python train.py --d_mlp=256 --norm_eps=1e-05 --qk_norm=false --bias="none" --init_std_o=0.0 --init_std_up=0.015 --dataset="wikipedia_en"
Each number is 200 + 40 x the weight over its row's rms, rounded and kept within 0 to 999. Layers, rows and columns count from 0. The size before them is the row's rms in percent of the matrix's.

# q: layer 3 attention query, 192x192, rms 0.156, rows 23-31,55-62,87-94, columns 96-191
# k: layer 3 attention key, 64x192, rms 0.156, rows 23-30, columns 96-191
q23,084,239,198,172,266,190,176,209,207,134,172,222,187,213,192,172,267,161,202,211,233,175,220,193,276,217,233,287,96,96,98,259,160,214,197,221,177,200,170,231,249,204,212,226,225,164,187,167,119,161,167,144,163,160,207,234,171,277,259,254,177,271,171,228,176,183,271,213,209,239,232,165,208,221,191,138,236,198,242,209,145,205,201,224,148,159,220,182,198,221,217,186,158,202,227,219,231
q55,095,170,104,233,186,166,193,110,224,149,140,174,238,201,225,201,171,183,203,216,214,254,218,141,201,195,227,150,134,128,136,205,147,219,191,183,177,193,233,196,223,225,209,163,91,165,189,180,255,122,218,208,204,190,174,174,224,183,182,252,177,221,159,225,194,190,255,233,180,169,211,133,172,109,253,195,197,265,214,221,232,225,202,178,218,172,268,260,204,253,216,176,145,228,219,179,152
q87,084,174,231,162,143,221,186,223,236,257,208,157,293,221,253,167,220,186,206,258,225,185,146,186,199,209,192,214,164,197,166,215,289,195,173,295,174,201,204,113,212,180,221,177,175,151,240,148,142,198,133,228,205,226,250,203,218,163,199,197,217,169,163,174,235,169,180,231,230,225,237,207,247,204,194,249,181,169,213,172,213,141,181,212,279,135,186,196,237,227,170,256,209,156,223,150,211
k23,121,277,206,195,226,143,148,168,182,209,203,106,178,216,238,197,243,295,162,204,214,164,201,145,197,173,231,253,222,224,146,201,160,138,122,134,184,184,135,207,169,217,155,235,158,204,221,150,222,128,203,206,181,226,205,216,184,210,253,217,109,227,211,175,164,244,234,199,179,228,194,179,142,176,237,177,243,221,241,206,206,273,171,145,206,249,179,256,205,196,245,213,224,175,180,182,120
q24,107,242,208,221,284,187,187,237,125,247,217,153,171,190,215,160,214,147,206,114,179,261,181,197,221,227,245,242,167,268,257,266,243,222,302,220,200,184,185,128,178,193,174,229,230,188,292,168,157,162,183,217,134,176,251,151,179,228,205,252,231,222,171,159,215,191,280,84,210,158,189,169,173,221,211,180,163,241,235,215,185,167,199,172,106,177,221,193,215,206,155,169,140,193,184,262,222
q56,102,170,120,157,171,283,231,149,217,240,206,191,180,176,299,155,170,231,177,231,215,198,218,193,243,293,237,134,156,186,228,221,226,224,276,205,223,194,201,136,235,173,195,196,129,218,224,180,205,195,262,125,209,184,195,164,230,208,210,275,170,186,163,84,211,183,193,256,285,199,159,229,215,126,214,188,141,154,213,247,156,265,208,166,223,263,240,158,200,215,232,193,241,154,221,203,152
q88,110,193,222,214,217,116,192,228,261,226,190,131,184,207,232,213,230,210,264,194,187,140,196,142,202,165,122,277,202,227,221,121,219,145,156,161,172,203,229,268,173,188,269,208,182,156,221,232,168,235,194,134,122,151,166,238,214,124,190,253,241,154,140,225,297,99,241,198,211,164,224,228,196,245,133,206,231,142,207,209,216,164,183,256,173,210,183,185,217,263,201,224,267,112,200,233,210
k24,108,194,219,178,207,280,207,281,174,191,231,246,194,200,197,289,182,151,239,220,298,230,193,222,179,130,211,236,195,155,127,225,222,214,215,240,161,274,148,182,265,179,161,168,137,167,128,223,124,212,179,115,215,202,203,231,145,196,182,198,166,193,192,217,192,234,152,232,125,249,180,222,143,176,227,199,220,206,155,172,142,260,135,224,182,209,201,189,196,200,174,183,156,224,183,177,199
q25,095,235,197,208,168,204,193,219,198,200,175,221,191,237,136,153,135,214,270,181,237,160,251,213,105,174,152,112,233,245,179,270,209,218,183,185,212,110,162,179,149,233,257,188,246,196,208,181,240,221,299,231,124,233,197,260,235,248,193,209,143,141,241,212,150,237,165,173,189,204,230,275,136,138,174,220,138,212,145,261,229,105,246,129,170,96,175,156,186,195,210,186,213,194,163,208,143
q57,114,136,222,205,203,238,126,202,197,200,231,202,228,282,219,159,239,231,160,218,234,286,144,220,232,190,157,193,141,220,186,210,205,206,212,234,201,217,179,178,162,194,226,174,176,271,280,186,225,235,241,200,248,132,233,231,255,178,187,158,224,245,209,271,229,179,211,180,173,281,304,241,210,221,141,223,188,214,189,186,165,173,205,217,190,140,262,131,219,214,274,172,207,139,165,141,165
q89,107,230,199,163,178,216,206,174,242,161,201,160,289,186,186,265,153,163,206,158,201,270,252,227,257,245,241,190,241,180,199,244,188,193,202,201,197,200,172,178,176,140,128,199,192,193,213,160,225,148,84,193,123,206,163,125,217,202,220,196,200,216,228,215,241,111,232,180,229,140,226,144,215,210,298,204,174,145,220,278,219,191,243,164,222,225,150,173,168,153,171,211,248,181,221,120,263
k25,103,136,181,102,211,195,144,220,176,276,159,200,217,200,211,219,160,237,193,208,224,158,223,175,159,251,276,145,252,240,175,188,225,215,203,144,169,221,211,159,214,213,254,223,212,186,175,164,175,258,272,244,249,165,200,261,172,220,204,208,124,231,160,220,117,136,173,161,226,187,206,212,203,170,187,246,241,145,236,168,216,165,167,225,301,191,192,226,190,208,174,291,190,208,246,228,201
q26,107,191,246,263,108,218,252,199,181,214,249,237,210,205,261,221,211,194,213,156,177,220,216,180,167,198,237,168,217,250,176,182,246,172,238,265,185,231,273,152,220,163,240,176,200,170,210,210,220,222,164,279,238,182,202,186,217,152,242,168,198,233,156,242,212,218,189,188,117,179,212,238,199,136,212,237,185,215,221,240,182,145,211,153,168,209,252,184,216,197,276,157,273,238,221,222,231
q58,115,196,194,166,221,252,209,204,130,201,174,180,255,202,165,202,235,212,237,232,233,228,157,223,227,169,161,243,237,146,173,104,161,204,250,187,229,187,257,149,220,207,219,181,239,202,184,197,165,222,118,239,175,216,211,200,201,297,194,166,168,185,228,235,217,202,140,151,231,270,153,145,218,183,183,162,258,218,182,203,182,210,256,148,191,155,288,223,260,124,226,145,190,231,261,187,192
q90,100,185,253,188,239,221,110,153,205,135,249,232,279,202,177,234,271,242,195,152,242,213,212,171,170,196,131,181,192,177,238,245,168,286,137,131,215,240,268,209,129,236,163,170,159,172,225,233,126,229,181,110,183,186,225,230,195,153,117,243,191,208,148,207,250,225,144,234,235,154,270,273,168,251,249,159,131,198,150,166,198,151,171,229,172,235,198,201,247,176,207,250,263,153,199,192,196
k26,102,140,201,222,180,297,203,202,208,145,136,170,226,116,228,168,170,191,222,211,137,142,166,211,215,178,176,262,222,281,119,294,234,171,230,211,146,235,168,135,139,245,213,224,183,176,185,169,255,235,224,200,158,227,158,262,199,156,246,212,232,231,261,216,186,154,160,172,216,281,211,238,160,152,191,210,144,195,193,238,162,165,156,254,176,211,226,173,142,232,191,283,208,238,152,209,197
q27,095,200,155,241,282,125,164,264,131,189,251,252,234,187,113,148,162,179,227,170,184,233,209,177,244,170,150,213,140,244,250,261,218,190,225,223,280,188,219,305,181,201,187,122,186,251,232,196,205,181,166,244,227,221,276,187,203,306,173,226,220,199,205,182,175,168,172,129,196,168,197,238,218,176,178,132,196,200,205,129,166,245,177,263,178,217,134,194,201,210,180,131,160,260,219,157,189
q59,118,183,184,200,203,262,216,180,187,239,256,175,262,151,168,211,191,149,175,164,197,248,247,154,228,180,171,243,209,243,176,217,280,131,179,140,135,106,218,258,192,177,147,108,158,184,178,228,214,216,246,191,174,169,188,165,155,213,175,187,225,210,243,220,189,192,147,142,258,238,251,211,173,178,130,210,152,221,236,71,289,140,144,177,229,233,231,209,226,260,282,106,193,202,165,194,192
q91,107,153,163,203,139,213,130,223,246,128,98,185,203,243,213,213,228,198,164,204,208,143,272,263,162,184,212,249,203,253,174,225,202,262,239,232,269,248,234,141,190,261,223,144,193,136,181,281,230,232,177,222,208,169,187,155,194,223,108,125,193,238,223,162,226,292,208,177,225,282,151,232,150,220,211,265,188,169,201,230,153,198,231,134,188,208,195,121,170,192,185,294,181,197,215,244,216
k27,109,144,203,213,214,253,266,195,224,222,177,135,290,175,174,214,220,211,177,189,128,185,228,236,238,211,238,235,171,226,198,241,222,249,176,242,187,191,313,158,258,179,266,202,242,153,188,261,271,140,145,176,220,229,188,219,180,124,261,203,138,216,233,197,219,151,265,170,185,235,244,173,229,142,203,233,137,157,177,169,123,221,206,192,159,251,222,244,178,169,207,214,207,201,152,170,177
q28,092,183,150,196,238,197,295,191,149,234,225,202,162,124,171,213,364,140,205,101,167,199,217,194,184,219,230,188,178,136,197,216,159,241,173,241,141,175,238,165,186,246,224,224,140,225,190,234,178,266,189,172,161,215,164,197,278,159,226,230,210,173,171,227,167,188,157,162,204,229,155,174,184,220,147,178,159,255,188,218,219,210,256,211,171,227,199,221,240,205,247,174,155,193,260,230,126
q60,114,276,138,193,211,199,264,215,180,227,222,268,242,145,203,202,180,205,234,152,194,193,188,255,162,248,227,200,158,219,206,163,193,243,171,156,132,171,171,157,158,154,194,231,347,233,151,190,195,191,146,261,191,270,205,173,260,162,220,222,174,228,210,199,229,348,195,175,145,158,222,229,138,153,187,160,178,213,237,180,282,176,218,247,166,215,200,204,122,225,180,201,171,265,227,189,291
q92,103,219,156,200,99,239,195,227,120,235,196,255,149,205,227,233,181,146,205,120,231,193,194,180,268,204,92,229,271,286,222,204,180,195,219,98,128,199,245,232,214,195,227,254,192,209,202,194,271,161,219,231,155,191,231,233,237,185,215,252,142,191,215,217,199,216,178,183,228,276,232,216,172,203,203,226,246,188,150,196,185,187,201,211,201,155,216,199,221,178,201,140,214,226,204,261,245
k28,106,193,215,200,178,178,160,200,298,272,185,146,212,210,264,257,204,204,100,129,190,252,242,186,144,134,205,99,157,195,137,215,152,133,193,237,222,192,129,192,187,239,169,162,226,210,198,178,222,227,172,145,206,236,175,237,149,163,179,185,165,197,132,255,231,123,234,231,154,227,211,165,133,218,187,226,220,145,250,184,213,224,219,227,214,182,176,189,182,257,137,261,89,201,210,194,205
q29,101,268,225,231,205,182,183,205,131,209,253,177,227,201,236,198,242,182,214,232,177,243,202,171,176,238,166,283,180,196,197,280,146,181,225,219,219,197,161,241,115,228,258,191,238,181,235,225,176,181,233,217,213,163,177,204,141,190,231,143,185,218,173,161,193,147,233,131,139,230,260,204,190,175,175,220,192,123,188,256,181,171,118,201,152,137,116,191,190,265,169,223,245,224,139,246,277
q61,108,207,243,247,200,224,192,243,216,224,206,187,193,181,233,197,233,216,242,215,172,192,193,229,174,232,209,139,152,159,151,224,161,223,169,137,208,264,196,214,136,221,161,206,193,133,162,233,237,280,313,200,249,176,220,226,277,266,184,270,222,224,203,247,228,141,185,205,277,173,259,261,191,188,160,175,226,213,162,164,226,202,171,208,201,136,197,205,175,180,157,174,201,205,184,225,212
q93,099,215,177,283,238,269,185,217,167,202,211,156,150,198,230,194,123,132,193,165,203,175,194,257,212,227,316,194,197,250,212,202,272,227,197,142,229,280,231,209,157,175,176,190,225,259,195,229,169,183,210,144,241,161,230,274,197,191,187,202,187,185,202,171,192,198,186,244,208,208,195,179,199,193,200,285,217,148,151,206,158,226,167,197,137,159,153,272,223,199,233,213,217,165,284,257,157
k29,106,142,257,171,264,242,215,179,203,214,199,267,299,118,137,216,157,187,254,216,238,188,160,155,134,233,155,154,212,210,258,210,195,168,237,235,212,128,164,231,215,169,236,112,220,211,145,215,190,168,161,160,156,99,162,244,177,149,138,186,268,192,166,221,167,259,184,122,171,237,167,215,171,184,210,169,213,195,177,249,225,212,177,151,183,207,214,205,167,160,221,173,162,174,139,201,181
q30,095,178,166,199,207,189,205,282,278,183,222,201,221,316,196,160,135,248,162,213,198,107,176,137,241,190,184,219,194,187,201,213,219,190,167,180,231,235,158,303,125,183,240,245,202,179,154,184,129,219,207,206,240,197,198,165,264,194,240,214,126,223,228,279,183,193,200,167,182,185,247,173,197,237,205,159,193,232,166,211,207,195,129,175,191,179,163,205,276,247,132,175,220,204,257,250,182
q62,113,198,154,218,216,210,235,201,181,197,231,208,244,221,235,296,184,193,174,294,183,194,200,219,188,252,168,204,201,176,198,173,247,248,155,168,196,152,173,232,266,199,163,245,183,260,181,106,162,194,310,267,164,269,274,190,213,138,176,196,196,249,217,231,198,198,160,213,230,227,248,138,130,194,233,236,131,194,218,266,179,166,143,217,188,206,240,216,156,263,209,186,201,216,179,233,246
q94,100,162,208,171,227,192,227,187,239,169,161,125,201,260,209,147,255,215,242,205,228,271,238,233,223,213,115,199,192,144,227,194,135,141,170,147,165,105,287,199,208,157,242,146,167,163,174,265,236,215,156,218,162,192,208,174,190,120,189,213,166,129,207,171,227,202,230,245,194,205,152,180,185,289,254,232,149,187,174,174,254,134,189,148,215,220,266,193,182,215,195,224,212,228,242,175,198
k30,108,237,202,213,223,214,154,174,155,137,241,278,207,86,164,217,250,175,116,130,198,234,218,197,151,201,253,218,158,215,175,140,192,227,124,207,247,227,212,206,226,232,166,164,262,223,133,206,189,197,130,262,202,159,162,163,223,257,199,154,216,217,222,131,231,184,180,212,169,209,242,214,214,210,182,122,216,247,175,262,201,252,234,206,197,218,215,233,198,106,241,229,219,139,179,138,223
q31,103,105,188,226,197,200,213,130,219,127,166,198,226,285,193,152,205,118,211,229,174,258,243,203,150,176,149,170,246,239,241,191,207,199,216,200,235,185,241,177,196,244,193,208,197,212,264,199,191,225,207,217,134,189,251,169,202,163,240,261,163,183,254,190,140,169,216,152,272,179,220,179,270,146,293,239,187,170,184,218,266,273,188,267,201,272,201,194,214,220,141,262,217,240,216,175,191